From a checkpoint of a small transformer trained on Wikipedia.
Training: a variant of SOAP for these matrices, 201M tokens.
Each number is 500 + 40 x the weight over its row's rms, rounded and kept within 0 to 999. Layers, rows and columns count from 0. Numbers have three digits each. The size before them is the row's rms in percent of the matrix's.

# layer 7 attention key, 128x128, rms 0.239, rows 32-63, columns 0-127
125:506509473414495515458507531489560502456499591431504556513464550480456537548491470492484473488379534496496591459472492499435471522524497460440506495485470497506518564459522481585501475475470472502481534520479567568465479514552496520554503519518464522462467534479508514520533447473453463564548453558611543509581511480530488534499503515473534530405467533540539568553519493428539481486516
073:465555514558488441485513496440450502507562449555546476513558424472592486499465521486526527533507527498550450503558539512499549561488474528542526435510551457497553522489501456394488488543476564489459504462512491452589477550445467502497482435482530459509535397524434525525433524551513518505435525489409511499497475506492534549494508519488467490561513426480530465513524587549508530520518
069:408559479566525510525519522491461488473555556503553487542533521451598503493534549467536569491468504512524487493549556530562575525513446534520461372497477462524475498517462447489518531508441500452458456466492476507466517551447397532560480468490510470497498479484377510489496485470517531474500478514502522464448508559485464543569556477438537472496464533541550506517485543512478533549556
097:527498505544486492488477453452469498517476393546489511485525449442523498461503554481489464461559495469560490557510542536423430542540513449569515504514542556509518521469500573446499500497515507482530493521512520432550493482425537544421493454501495490496587464510546517449476559581517553472467553524425509516441482474454491487456554549559523474575530433441518448511513504563534502475425
089:489466558530476474540478472427490483534478460534473512489531467517543566474538528463497486511564509503477481551532546536518446490479447515531542469518513493422491519536505544417455523481544547479455495434528511431595505468509531517462479502492514446481504419517502491432432498559537512477461583507421566478453569562513515453488493502585487464553565440463552481478513563513418468530447
072:473525523572412483454515532512516461508532488520523515479454513511534427510491566471471478413519533566527501479531506445451504461474483445536499506500496576485514468490506502514475573479498497467517480510507445414504564534517480475419575464485507443405472495443429454427417504517460448470444535482516458509454501503436508468498544545546492458476504452471533487557445464544516445474401
086:483421498457616509577492471484460568519501522519457548482462441488483509510478479489492518556529486447534494529547457498527432518536520573471473473467514481508510554477527534512491462515551517523378542454465562500558439484481485544501447462525556531528495508538595492436460517503483509501478575542432509554485484473467541450478438475558462496548506485524476502515525482514605435560524
094:485504505446485523481498545530494543505492530403483479557497564531463486600484475535474515514380496471439468460406452497488576453510580552489516511539554542493477482557503459526495472502490459583482500588466527592413483468500476531554516555470470487521497534542504507530513437520460511528514442492540454496565476458544434526484503453454525497447476512516458500537483490442454506499535
080:537541560562482536519515505479488500486472451507500499463485419473554483485478585505474481494525501521517426536581562540506412518543525493545508441532448516481461504502556504454501504451517522432467488505502453425585547489435537598426477464466526467486500539550514538418455533509497551480443543565402490553447529518459500505496500499505503455563485476530520443463476506545557526543503
082:517576499528564532496497482492441442518508406494531473538517499439513473470565597476519436511493493528560434529587507536507511528524550581563445392502471495532496502474529532472537498475492504421454439522511465469511505475465492574487482477507477497439449476525450495461513534545487571466452591483464528539428530539474489501529522479480549478521489532486517507533514469545584544482565
087:544481495448535466440541519508530480473572504432512429595548541489448498501502499557492509493440500491485502460489427487498525528494543513434475527497531518523485518492474488574538459506486561486551491490462491545426462490602477434557558509500470552535474547484463526592539460510424538509569437455569532498573494498507509507460470527490508525435504554497419538530510444435461528455534
096:530558460442531511489515488517483540490501574436494462508452565583462545493536459525517501500460492520512504476495425477528548512440521513460467476504453479532525500526460454603460452530458457493488508540478493602415493504499430504569474539518506550490426521461496456532525488515491532493559438494620506515516529443501524496447490449470505539473477584495416549539477426455514529537517
079:527515509551461482460526466516511442446514517499466488572599453497482555507558505511507529474505504557446496474514591569512471486519484456513495518492374520465481463499455524512494491501497582439521480428510508523479465472444519478455507559481573436523558542445462581504532491474531489554478479519540478509466557500494522542524515440424455537536528529483475554503449492448390565515464
095:458496429451548518496522510552545539492456509433482501527463516531439481578483489510530540441464502500455496479424482414525547495562478485473460551527482466507442471533487465522464525481444425571463515563451585579437520513554503455597538469468477547533535545481491478541557488489476452551544488467541485555490477436503499485536502508474495531432495553482444550536566451470492476478551
084:539490504548447499493533474476459510560484485508519547490498457511580570486540581484469544511494412499472480551504607599519464498505515470507514486580467498436468513564524539433517512480529523478506525498462575463606510451483549517530420472489512424464495463520549519465473505562527519503464547555393508490442487486526488505544506482467529467514462456563569475462504551523529494519520
088:455568436550566441564505489510560499490394491415471443527469545499502412492534528513574457463511511513467492536465524478531463517520503544509532558532522539523418462482514464508532500508457436514526540576523516485539490539577580479494527547450509498501478479530503501496433476537497418479490451478448545497478419550481469501532545535477515498478531477475509527416482455555421493442485
088:498559419534578451468433451471533510532525407504540468470452464564496512514554488492480482516515444501523507529462500425514488548489457518494495520573593428515480545498466503500535517517494459538502520569451579467566536555527529456515522421501495519469430409545551565576472473507516503495511520492467529583506504506483511510494498576476502533476533489454488504455539413514476436484537
094:559508550533424486522531551507477481513550457494544477476539505502607460484438557561417546527455465492477519491543458565453470500485502511502556501545490486479527502497505499391532444524599532445537516487498464478549534483467534511444451446432528453580468514496489492479487502444482538539450564478477508519542487538583459483591488504447522470508473518555521487434536530530492496508572
120:587552530565526483479559459473461523533464473505453480481482417575566407489506487532507484523523432568485490553529505517544494490470497513515550478504566495540520517499484501386498444514512462479493447484522445427510466476415531573461495500476519464423503462515520520460467521553540513532429540433438506523429547482481502491527511454563539500557491497440515454462505481592490509491516
091:546532474521472506471522515412510556533514511522514510492556500494540481531432554484508528551526517551501521588503504558521480524489496570488521513481517505474505522510472490481495446493569473461521573508493513561621545479503517492453490549479516396539531437477545504483511429553580463532444466468446534498543502499576553575560524462456448441531459435444549502471476530544501570518539
088:430525481518502600518412517531471483494506464500558539432498552545551501491475419462541440501569555469551499444533523481479485551525561522489541530503507529495451547555464481549416490524443398503514496530492527449462606550491496559528488514552542455500472508472540529479430516504480475497498459469504477535502467464538497492429533542537555477554465501500528438556484560503529473546450
077:586542531463466543468471502435519483499444555539465477445494505525436536530476464494449492525465502528466498547433524503595511465512491515579553504531507539422484476545467485529435524485495446489547461554489535518489526433495529491440558577472575504559511491487518539523506502507556498445488477538517467454500546472522482524520499438499489491514488501492630469514432488447385477545562
094:450457518437544494561523471511444514513581504499531533531588492509480500532514521496439601509469458430497534450470457540574546512568550528468404476512543432505466503506498508462536523512546575519406479419467513478429402495442523525527531485448516496498517537498493495491497515455466541520519571452485524567505496492525513463541467480516551523493493518516467551451578490476520448489551
081:526565422512435452540494536512483497472534499470542504457501477528592501502495528539408512481499515437495540478517474515443467534463432443440514516584454510539499493539481534517480440589443448475515544562439466469510548589514505527455452473453537523594478532471551497499453475453393544461499493513535453550501477533517480514491567560521501535491492538537425496518510484537492511487460
087:524449521520522492491516416527471581528477498473467539522518480443489451495464462516548586466495511504434482512520543436469451486604527538559568514507516424563469459483543465431515500482532475480517502508568520550434457467491540455536504465476472513512600572480460520534552500471543470511524519475496535493500370445480472473579549541485551473520460524452508480501510532509551514483558
078:516485475483521575585492515593484466535488530496533470530489477614482486555517507531502495436527515499493424478458503424579562461527522464529506439568501446474496531530473474540486525513485484474419488513485517468501600564476509540473537472473588568465487495518519497471528484442475528544470512447499431567498567425589516520511481497518546491503458524488452556461496495513523534537433
085:518469437459612491475490447566465539541464515509478535480460490418520549472571500453588527486482490478520522552438520523556573543531495518532466469431539430500434489442524454475543576420495479550469506517514548471544483475515529502574521491592415529470503454520550514531504478567553542449528510507412545466469475512472477519494505485493530453460479473470540480471537498515515494492475
079:465575460519503534573465496412433486493433446462472441504537533516505485521533470519410487509470435431516539470452484561518435556526462582463484544523509505506514568546461435508466436551498421515488524533506499456465469534506468559491455528497592508534442541454479573536487492472521518445482475455489457498514480545423419489467492513488546514526482517537453485497538434494503516534546
083:499491528465438561454479488538454495510555501535586505503531497501502580539475427502508438466537517519553481497542490486573501502447470455483538463527529470479501477522492467525503505462419500497540484514464476443512606508513458535555499529526473487460545477521506518480566524517460559506563427549468511456535488482526522508478591505565525420457463457470493411463404563501517548478402
087:418489547514365508488481594422488512489568482507511527451510542437572544519505533501490507542471460481539549531500549605467508535480515551449585528546468509456511500482515458509571534487478520510519547546476482516533539605459471523541466463521432432504439476506545532454462467500508518502526456554515529494523515570504462530448491527458472489521489494555556502463508531508511554539464
096:503397571511532484444532507501499501536530517523485515572535411482469480542471476505463502491518531442543485541480494485506531446579525408529553525496584523485496517421531497504584545519534532522487500426490502475529506483491497456539594482510470600485585486528521522543536473576474484563531500488477528480545432515483453564453487509500501456540470427482558541469523574497488518489449
084:470439516517424447491476494459519537471513480460555486508593507507489560469440453466424555523463439450478480527503482484468490483459443451548509540602522466506567433545486508480509517521509502451499536563467499575483497516470467515449470483442555498504583459518504488493466446502501455501515485498530556437546463530557477500610475567473480488464442453510534486446515538497436441463565
# layer 7 attention query, 128x128, rms 0.242, rows 33-63, columns 0-127
116:537414584538507475552499469562467506490515520516422518466514500566576522452506555504429512509524547477490417544497514514513471437458447500498478557561511483481481477550482593443556515444535494530531523513543532471474550470480534537526482478486556542514486596483528483461449540532518476469514540450486462490458515520505546441466492467525535477586562479456519442412430486572502489525513
072:517435550513492501542450470463461495492499490553424466472529447495511528452568472455489516531541564490481452516496541515503455479513483540528477533504459510444490546486383579457426520462534548523473558456535566446507500512435545513492538443475519507512537537515539523482452559524533527460412538504473482439471462515481525523464525506523521543552507498429592436462448529518522516617490
078:452497547529544442524533491551469485536536484492469511440516569525473529451471549499518485539560496434521433533449490511477523440478455471520425571505521480418468448588559494474563517482493459532485481541517447517489522489553528490537426473507517494477470548457513468505495552541545498471532520469437455510457466557487581438509446401490506500541489548449438524480433478566555538462550
094:489417546607498503522458423500490430472539511578441508477531474547497565448496498495423536552510510468566466522488571503510473530497454531489435543553507522477511531555478525465505498447479499486464578493513513498501513517474480531500475469471596514489462591527529502500464515552507521496507524485459473492467423521428552559583497429496552560502582452464502462490419497524541473523514
067:519545508494475499480491434540484412449502464529493460531570526510458528501522496502490501510470450532574536520488530504528469469572484546485491498519536467510488494486473550455397497433540473505472478445504449566563502469500492501417483490536570524408442553469492538472429539529560531363470496445479509500482433523480583520546479457517545478524447461448506574531490479509439507505503
076:493469465595531428525469453533475437488544510476485491454485524494461523488492500485467565438501540506492401467415519532491504484431452494503462576608483495502529512514558491523523492515485463561566492552509572536513438498476450505577461478520529556513460566465494453458455532532509530561497530445526496483533465477513490448447528408471534469525549536508460531442406482481534511525516
088:477553499405470473436517486511509533518435523456467536454446503451529398526417471504521537442558481512449561446465420496546507525532507450468496501456474475532441493419466478514538471549524545459528447512460506476516519517529496494520498501502460561537488481415539499479560459515485429521488468517540542538575537460543516476484501629510471491434440528531429530476520481495477508540494
089:534480529608483461541467412541400455492509446533461507507565526539502595455557571458449539496568521489529464475459536508510507465479469567501454601534457507485472514526475556494491515487510517488464502488511551486497448482516492509537458483566587536473468579464543514447474552531532565500531552501480506449514500506525568478491492418542510479549505453446471492497424537478483491483518
094:457511569557462506507432431519415476504482498559510485540583499488477576470559503483479525522561565471494389513450534502449474498507527559466465541479427513453432537516467548460454547472516493548464550534476571515491472535467470521526472477527557516441493554461500524484471576530539541454469542473487545455485426502510597492496506478497512509510492564450477481435469526499462550506450
092:487515485469539564468490534397461543555462552456570539497474583490525469502504503497522445470503545512458515464547484490524550495515516500440555484410468417507457506515489493536452551537442499553489511579474458530457459519488507502497545480484441473569516405507427538516541475426527423521467509523536564518533597448509443529480472528531507510473464473533559476462574531525495504486517
085:506541478432552552549469558448507508537460493459568458521413503462512439503496485463554506474445545429454534529487470473494554530578584514432519519439522469543412554494469479490507466579510498528527481519436536493492453524557425491504540485501476511511501449505483514514531491459479523544466465466501594493545524445552442492500476506483527494396500551513518499461587468491502554557529
077:514400470538528510456487506477429404474486499518495544494506550494492513499498498439516462501495559519511585469576451469522524530555552495479513407457483444484521458483452562479481555526420559452445505514496439442481496455489567526466532496532496407545507475543503541469551454441442543478452469507463539480481561535479416517533512509531496497519436436562560458513493516472539507511519
095:504505482394472464422513548504595538501479522433542532488485537441503503571471493543493452476518406523427544498447471480488490529454553488528553472442508510499516575425439431546494486566560524442556456498440488516551482550558481491483506513471430506529569429466539490558525491497500464489486462504518564506516505463467509499495494563550461526463477496504514469456553479456527521455438
085:508482549550451495533463438555448486424534469506455583502542513495514576460523569467384559491564536519540487513468509459507475490476453572510481544508509548470518526527537536474565514532528490458485520502563489459498552510428521508523439507501571518458522542511512496473519577557494514453519505525498436453481449475475613513454510478543530483482526502449465457507407483452552534501444
093:502515518470388485400497483501526566548487481495500572428466506538523519504451476576433507447533451561439479489498470543392541473488539491527495462499547483514527538406455536513460477437536487450525506493423458494583493522563479512463542541449472587488511487512472504586496517524489467494510540568516464518436570443443476474532503532531513501511509509490493466470529550493476478477478
099:547492601484416486486464482502519510506460537451489507440506522515487552529540525510453499418532462508473466536478496513413457515464489553455479522501498541526494593546503500457481544510513439485528545555490403544551537574536463467528464495470538567514510538546515445564484501577488435426536534499492513475450479441445524495497407510530482451485523441529507463447552511529456463512437
079:544520468563546482572518464507419538457492508545425508459426499528546419525512552513490526547557539519502452465525458492571455471547481573530533514495481551555534529479558546521527522482524522512455494560600538482553530514428477497488424499519504503529522530528575504514451479501514469428481517538527432536518503478493577511396535550575506469524471482464504429532503538484510477533484
105:491492506542499463502452462453456421479510447550479419517549522483505522461492542505505550519497556479547424501474541512482472438526485511522494463520547518495506453465431539470472530503485536549483509467528486502500509497554476512509449473554564497464355520520527530505482530586522555367471497512454463459467441519503554514521451474572485452489466506477467530419499547584451532534551
100:518449512525552485478493444563516482450477519510456465458515487524473505505461515516486546513539537530482527500498429479474523461542516565467491421547496441568505515458498557472509547500432485471520549490599455385513528532483519459474504501534557507506515628521460469496472447477415482530479518523501463571440528490485511564554532492526490504467433524501616463483442520536524510486422
094:568531519495545507486505416502496495440489530471524387523523446481468545470549472481554497550431518520501483500524497556534540447539465494504465533461405437512470471502451491481473539532471512560462517452469451529509441462575431484498464497476486539432497578489459553538538466502520583505538536446509539494518546539499458495549501429475439574518521504474522541445480548528492496571580
083:465464528505519467475516472461578497503444464449505484487463395438539469528455436563492548475532508497524561515492478430554486580484485508512449427548526478593502459392466527467517494541472515466537477468526460496482503514542481511466509528641523500573448502497499482521533455490460473514515509560395557510506542484452522507528498571473455492457514486503432503489544531486509462476504
089:510484524524519436530465518476455497503521471520473527442430540473514508493529509493421485482505548484487414472455517491485443564478518437499512555472436549481504490469566538533545464512525526493514489593513536516565548539435507506502505513486419480588499384464567471419476538546537450540519499491525483475575435444479486517399552549481477497501465493559436490446523491506514523529454
081:489515494488499503569541477469422550418451529451481485463472546522533513489560589436500470525497500494464481439580492560516567480599483567439514512468496495487431557560463450497492514508506554546499473587497473477513521507479483486542484499438508456567515488547492559519496497514579470457465479438542484458539554413468498482516469469543498462517468443529590515493515506534490499567559
088:513533460484455445513501543506522508528605494552484520496495459441537472509508555519551456454512464551435496513432498465454554483397523486540499483494518533436622473430514512574509509497513506452511452473534550477527479469545505528408576541455451505458497399500503465508504526519492485444497491538505458494483520510534558487442417580515502523505492540485519476505492517458558458432456
083:506470508483524481462529477500448410503549402450444447480427554524492510493555517455455470539524497497497528515457522568469490537574529514496500547443498523529484565447474546467490568587477525456534490513450492543545433475534416468524460488551520483559505468513532501471490488520497512495537533469509502514489560480560456506531497436523452465482480469565472477371571483480455501585459
094:439526519519421493485507564522547526546531472488496596514549431507470556547503489504441514470535472471495468544444560487424485540409478474536521568508505528450500531546508508545589441491565439506534531516486547488500531558493535494478502477415473521445532459501470417516510584516479417526520501480533468464455470474535545466500495465490449541479548562469495453483457500482540542437445
082:515555526488507427544509418459507534452452553512526494473418496532514541488526518471537514456489517496541387485525475514474504508499479440440478527475432468503465461484415482503458519511488560591537528488477486532535491582495464550544563494533500535547525500518564525536474487506509475545450512570470490478523550430434531465558510499546474546491555511489536524407521600538478483581525
084:493533531489509538432520477472477488521444451473470457587572478522511514460570519514502497501512468534496515562497539509456534496558404481495538533545491499496434570556518467479547508595574465511542414491503463518441541528507496496461494467496510538478492568543512517472570504469543469509560490525554500496520582539573486602544430439492468592513502448508519521479543483543489469524547
087:560467501476551496548481514529418589484449527487463473482516503564532481552453543460478538537498548494471471428573437499548468438546480511499474508496460475552432529609549514517545487488539491552473577489557542470446492492456524489526488460416505497444521567530514465502463481458472479480526459508561458524566490523573518527484515480509512545520521449481598491540409469495534481508457
089:508432524481581495467501531440473477528589441458471526493520551507498473454541458474506465514548525540528520422469516537484478499482404495531487491467456486493521411590513526572494542442449469496524508525511482590411487498487548512507496433455453483550511454487410428454470502490530442506540515513488442517480582538538497572482490434566483530478497441506474524488483459515461513481454
087:508489515450516459543543473513435519481471472502433481459498512471523490497515513554439456437573526519505555476478418524522500561557483486510503469565500607533532454470616485511536497503537458420504543489497497466544550487527548454483528561502495533536558508496535487458456492502588403451546523574505431535530536457490502542464465566539512555469473471547463471507537466464460504552485
# layer 7 attention value, 128x128, rms 0.283, rows 0-22, columns 0-127
103:503519525468555549494541543543493584540521431465473462551432482530464536529507531530510513593461449536508511454428455597542510473466452514476485503513505457508449520506438490527579551423472450548454515542479453461483527489549542526529481557549539468494437563535468464510532504430534482498551476485507465444540519554458559542537510435535540479480569494501536489432507493486444463464540
104:514556578472480502535597524520487512517511439512548472428460541480546520543543504487487502496467529482564508536565522510448436486521475490454511535485445488500545451501512441455543505492543436521539425587518481460515469455579580528477468469565541514460510495541462515522507426513476508468482471487544550453513408529555538531483543472488452490440463514473549531421463476510519412530562
107:489529545488540565572515529600572446534520526503425510492504540522448541452495491530443449492537520435565486419453433432508466545437472467504524528494499560499493487514467521551501521499496475479508534498490479511521484480568547534481490490486466518486495556545490494495498458546538519511508498438509435485452505445509495444527483538546500422554550465419643500477492569485455507439542
117:553536463489518513509435477585480485508529512555438573529462537449572517504554514493449549557438455378527525484449466512463489501534472517511524420524510418546508496510549448526552506506432520488452526467457461498611522576587587504518454491498459473542476492489493450512531505485490465563487546513488518426508473536512565494547495504473491472518525463531517464457505529553473489471509
107:471498470469533419453492481489463555498517495556505454525486469509549501558498501430465543528539561478542470497477571475512507427449530436456493544490514430492505474452508490479603592531524469507522565510495505425481473508579493531524518503537504482508425510542493499462463519469483596574490552498472466501513442532522569471452525453511521530409418510536500560521412522481511466472549
105:485528474499522474515556487481518461508564483517459505520523512541480467578487523543479536511464533470497461550470452570491427506509577523488506490487378497515466501503533460442544588449519464477491490495573440499489467524526517502469438491564537456487477453533568461599533556449477501566608530471466491517551457490495513485521444469535500529510465554532469511521517391566510499567516
102:491561478526542481523475547454521486547487480448422545493511510511489553510485408517604500475490444535558490530479374471506507522535453494536512479490476538459470482467416590508470483449490513445558435470458466505513517507474442519530478550514522503521576517557519488531513515491480445488607456486456454503422497394521453537463447532533526486491538468484550475486529502499512467495443
118:475524437486523484444479514460415484489476453434408527528561553514527560521504484509571444510458484507515476499459400459502423479486403499500487538559470418495445540482526449474544546455474477407520472502477451510491496520526492536522546515446523500485445551574520492486432515540588474513534461470518459468545496532504532563493490550465463515523510546501533560513502467457469573508458
106:548546499427392557553520519536456511442479408444492498538507529431507480504525585443453517482548487552536465494505463492501526487455495545533525459474455485494471485487511466549541492534443495445503576490463445502461537482521463442539507484498510474513553488474538594523453486510498458483427547440525429536416448497548459537565540479408537524469488541459543471496499516488483481467544
107:390578504576455544465495507523523510446456486522536511498461524514554509572512492468511490498565528485527515484434510536440504440505462482569442546491535440489538533562551424372535486493526495559499523537519539470455411552508534439504531515492553481437459492536556517477534428544490526531468472505530522433535518512521547440452507525530434448467516488478520496446490489541492485481503
111:465528486501550465478470564442491516549459544549497487485604470458511509456474534475545511461446487518487466530446474497543447549489526490473571495473458521458486574538447509457496531524492500449492408457523503466472490467458486443496525533550543478521497506420520481444553536493495545443522601523520499539521516532441556497498483468494586555490416551555478542526398438488503530554452
098:496503398496517474397460498518488516541472480541466535512566505497515563503545494483472479414462506420496503535506533448498472516462436461550557532529547512420425566520468559477521535501492495499474484502498543459507514585515454492456511493452487538473499502468532469452439415463562524597453490518468506517479485518441518474509494592536577500545467499459513440544541483432475555531492
110:444463512512484547554471532486448457428471553479510497517595459555458514436492475538504562457561544529490506467446491491514465523477485454500553493476586553468478494469491532563566505499496498420492481510462484522491508496451502475527448482399488488493525536518503482467564483487461477482496495444479530502518477425520444575557503559548565507568444558541489460517587479461468609482465
104:511485484426487517461513497499503564445526494519460472506425496546503499473544456500483580572444482495507462526515526459497516442496533497497458418525526393452525518556448442519560525514525476473488580512495496562513517464552438553457481571487502482553484573531442509463501522518476496537461471506461510511375463535494596459553469512512548546471517488515486540575470479512524445570520
111:449469491525540441505454469503479522454473501509482513534484448467488542459498460482559459486470549515506477547452526492432500491485483461442476500496472427511498504529468485411408523460514524510420507541483554510484440512535558546484467510416522414506462491528451510506497457506474522486440382512499503495538595508456532533456418478538449440504476529446506636476483503501485536502442
110:533501469485441574529516488506549549466503444506487503490513564505479429480424555507467526496553511472451522502580552455470502470521563537490483519471527485466451514492520494524507421519512537451533551495479506505494562465496433491499487521521474551527541474467559592514485570516534439455472497512533416508414532485548381450553506526412525473499483473535468462562590537509557520496470
103:465493500517506455590548526557471491470494436413441516510543517493469536507463508521482557542457468491539534461478434408477480455483567470497476501588511456532539540449497446461565534499519486508482559608488491539506524479588529585479493498448507456544474512556544466559499559517509512523469449486465530444444487486504492466477475532496508444571540494473512603487445462493501487504451
101:533536507520542484457426482468446520585448474470482568522441480531533516461531451560567445565435464550469500466440489524536584539499418560494495431527503492487467454522475539547462516516530536501475466491465492532557486560462542475529553506511434506485519526512404519565560479470525475533583473467510508528433477509486552506438493492489459483494577502502520529440518435498455545494554
107:529459546497511518509555462529538455430528497497457557448482472637439538495505480545558451489508506500433508482458581515488489497443522455494461499467542474541514529512524450505517476454588444502464508484497483527498498430436503447473397490486558472600522528572518469550556523481490498494564456515504542497502524496536514414580458485492480517482490560491482559544523442538538511518526
102:496490448474512529484566524413544495531609482495442480491471497565511500513559526448550449475528503514526467592499533490556497480483485468525485538511462466495497452433530499425573558451554402535630488503476525464531538485510468514481460532603525503522496475611477479516501516459521540492498478508494553469515457522567498496446491510512451563443447524514519517525472529469523466508495
109:442497476509509474526582471497491425580504540562462476490475514439496475446513518571458493473524560407452523530511503473480449510569511519468559510505465495538448500473478485562476506514559586494574495487476505507461511505529520480491449448558527477444520443490467502630529502500551473446587494465516493569458535495476457473519560459509483541508425503525484477438568562492543530470524
102:581477488504475446483551524439509482561462460439507453496494471473577503512536537525441454555498492528530453536496529473463605485529475497511465573513494494585453501584448501527434462538468489521450495474550534529467504480510491537539543524525502450449553501513537493524438553494522426468514454511534443521481524419501602608465441460488449518479505498497479569568493505482512486530503
093:513456544512553550446520496526529522417617454502473453504421549511538464494457488528477538594467573479542515524536451486452420503484486451498528551447458530450462507534502475563576467480444497479540494537477469550506447454529535576475496533448456516462540529530491484563526441523478497436518526473493463454486544524474480539490468575541424462494524495514555510539536476566517484542516
# layer 7 attention output (transposed), 128x128, rms 0.233, rows 0-22, columns 0-127
111:531527519521544515498561481548524480521491471470529467469462526481495547492546428521523518478527544414479470560545446512557512462477567498502440475440523522405486384533479491507492451435535472556463493459464546495562460490500516480539482502336477490500537478522512483473527497557474483505417473523578477485556535452520526466526430465508572535501562554479529511509489519505459519495491
106:523496494495549413501429492497442509475527504466468508583499532463508490517582437498525484473499521520568506518444449492441568480453472411559456458463480465523559529509459528526457501507507509517468422479545468523498436540521471477517414566432511437513527476443484505461485509515580465491499536489477553456552489496438471437576484499556499559505525476471526445498423447491467528525423
102:482464523499472552389479466500466466487477575461586457455488504475500486528490429460524475507504550555504461469450473565502479452458537520444509438502563498473469470476541556423459546473525563493474503589499486530564480473525556470508537561544522498528529499523536482491498557502474487523540486412441531427539530435502529464575536485509518518495520474508559514554435467446583515558483
121:464486465520508495488518522566514437457503497527547480511525499531487528504476471498524448459558481554405544482561537543496435429444509512470520502457486524511520516497411445462480534507501519441504435493528517446467438394483502434468515520461490528570506464504513571444501457414504515517492495468516452525440558500491448526612503469474542585533520580532510524462479437484507485579502
105:540502529512519576538503431508511509497442513558524485535533505521459484484575529433510444440480410463479514562487483501556476535483367466469482552553533500494481499512471525500462472502507512484433403466502487536463536576491488485496516398504491493506546467500482485517520536469515446503503496550443572463521491431480482512528446475584505514475507462492538434456556538598537423494521
104:456501455534473477563520495456506492498466525549402465529500519508481580496562527508492483523491397474511521417536522491551492478447432520437414541542491504514521447574516451497486526507536512514593511489433509479493511418446518456525538507463494443498516526487509557491438464535455510557484487495517541496550489508467527539490434538578453532556528529492446510536446534437477559522407
108:510481452492529539475482524555415516519494544517427439492591451499474536518523467432477517512476528462509582454479457528529513533543536484536558436485504516512566386510586559519494513520499497513499522483533461497483479478458556471445484550510498532508430449524517503496471459523382517519496529514402526573469477468499559523443471473457542451508467455545508568542471511437505510537467
113:529475525506572489548458497543484538478558452549498496507550510543444459487470511493535528508495528507526471492509424524548529538468542504448505476479465567481607452510510428425566460498511509572531496485521579501465524445411574454468463400502451562506548461436469494504521499498531544552477537466496538515566446429490527480505518528511516495499471540439533573527515496521490467596491
102:468506476516504491526515532486506513511495435489474543461527515505508570556454499441511553461500495480479478519461502510487490450473525433496435519503538485507467563505423542443503487503468480495505421576501530457539588461457512434446447520457461528449432532422497446410492569472506503475493577478465479519557536375506520504521469399534484442524496474507559472553530427517505459471516
114:565490481537509488467499515481506486489490509477470506436446529482486463509562460567546441565510460512517401523541487419460568471481482501464533449486522487461496530493424524518540513583428552585521490491487492498518514548493516434494473474448545483584499488511443589556540488475526503467529511487451581495595421461518415534505475505506547495456549497533488520447441489475481484483573
118:472434521527434450583478483543489461518536466534498447482512491495473469489472524515483472430501426470535501490446469470498532517470455524471465535450502469428455475561580528524535578494504481449508560500503475498454597570536510474510474441525492491472503432472501503451434492495468442550572459473490439558475486504471511436452535516556511455480552600487490499474513469583423509539442
105:437555474526462601569462486497583451507499518571487513499486460487507504483493503475572518504494469564440408546513487468567571516506481458521546489465496464498542517465560515492491494482540607457501477552533523517430546489428521525488490536538448481578483450568469525536501531501493475529481486459468513520490444491571464473519472612464541475484450553506488463536558459526550454518481
113:414572504499476487422439512501478525545505518481425475503529514418487405519345512565442482519543476499522500551497548513511476527529455539482484410581500508507501498558530456456538453461562517497512502513545516501478562536477527489509484510503501497535460470531512514441506488433415556487519451537495471496539544443523549454514521566429529457491509428504468504528529484492523473484456
110:470557479527585553563571418450550496527504529538462531497543511453504573395491557467468498467567515480492567474506461446529544458428514509449529479503502439510501527500465496515488440456504538525520482448486459544473424477516482496528466473506487527462450512549453518460479499445583517416448537504508444464497485528535504443511490511480501504459506471523619501471530519558562505553554
113:418500526445492491495462538504503596450515490499543414440498529462454516460568454510522463535586498459547491420558466534532486492492532497513569535487422492478508502522511448467531545547536574468468489438549422490533501583516514545492537469455437554439527526512459522513540542474554496481531529518483504466549514504491431480447447573518485439506519523504446480471565553499545454469507
121:457503525472477546440562504516490499490466512488429529539478477547517532553501573550462540514471521486514510509503586506424480571535493449502536472551453463479470552487463473487488512404458458557522516522494492533474487529438507500500543481531514445462399571451475475518444583511535479526439500462550366498479501498559529530473494445494527515470463513568548541498482417540527439496521
116:449515474479510539448441450485513532453476541532485455515515493546457589460499473464446425538449576457499512477514408505504557483457497516497500458525518426468479508619507469440496568521503458540467562451562488464509536498512534496506456445557424450498528570437517524506566471478541548489471562408565463448485511502518466535553512461448518476522455444492487495505503494488527525520524
098:512509491461548521499487437510485488547477491485525454500549490436469465472570472480538452482488567518531510451533445481528506513535583503500577576419521575554496466457504482451498497470420444451574500458535448540502520444534470415463474491475475530474543487524562471514463504457475473449467511575531514543539550491513496543478538523421544556554561526519523514532555505439428514518575
111:457464466574461515484509513526498536527486545504448482536539531460412477498564464523450500528530498524524518452505582505589529462549526499453455479535509466555555479521479473458501412472478532530530599530477426491540472518487441500522467422472550450374530490511501583452485475488492462542527426435540426444527508520501517491527517503545466497450466527501483520489495543423483509484534
099:491494488545507539566415451552516485519491510524462519512502459468482395502566494425498518601511464527525558527474549557522602512537429435497470468504434524537480533476509559514493462539479488515453552449518522512529479473468580513515504426488551469527464520458516561531474518581547520492453512518452570435448494480460527484507461455563478517465457547444512547538487521522466480542456
114:542530486460504511439500414500456556547502549430554483548500480534477547558610540464548474499496487566501551471525534549448457499576486485522483524522498494484518590467547471492479517506555494478580551479445501553509496490492475513521528467500441455515475504482453479494504502552503524478571444422485509518454538530495491460478429529534528520562577526425528486519483408440488491477404
103:571499554515552531529444523437474502494479456521476459516502538537505559526512494534521499485520514448417466451531446484500559547500606571506564469452459536500468572518474539523529451487450456522495483502475474475514515549442461486428604467491420527436498534515468469528515516546503485496526529551515536504492535518490498470486482487509462489534442482537512399569538542458419533564413
086:472500564523432451411552461449459465429502544501419471509459529451490499531556546528506541504517525528477469429447448493488433536448550523492513485518485522512481447518514473573442500465524500525497466505481509525483440493583482495479515462490518510564456538442483544432538529489543527442397561522506510495504402466451544511532527554488518547528455530510527468514430561512537497505411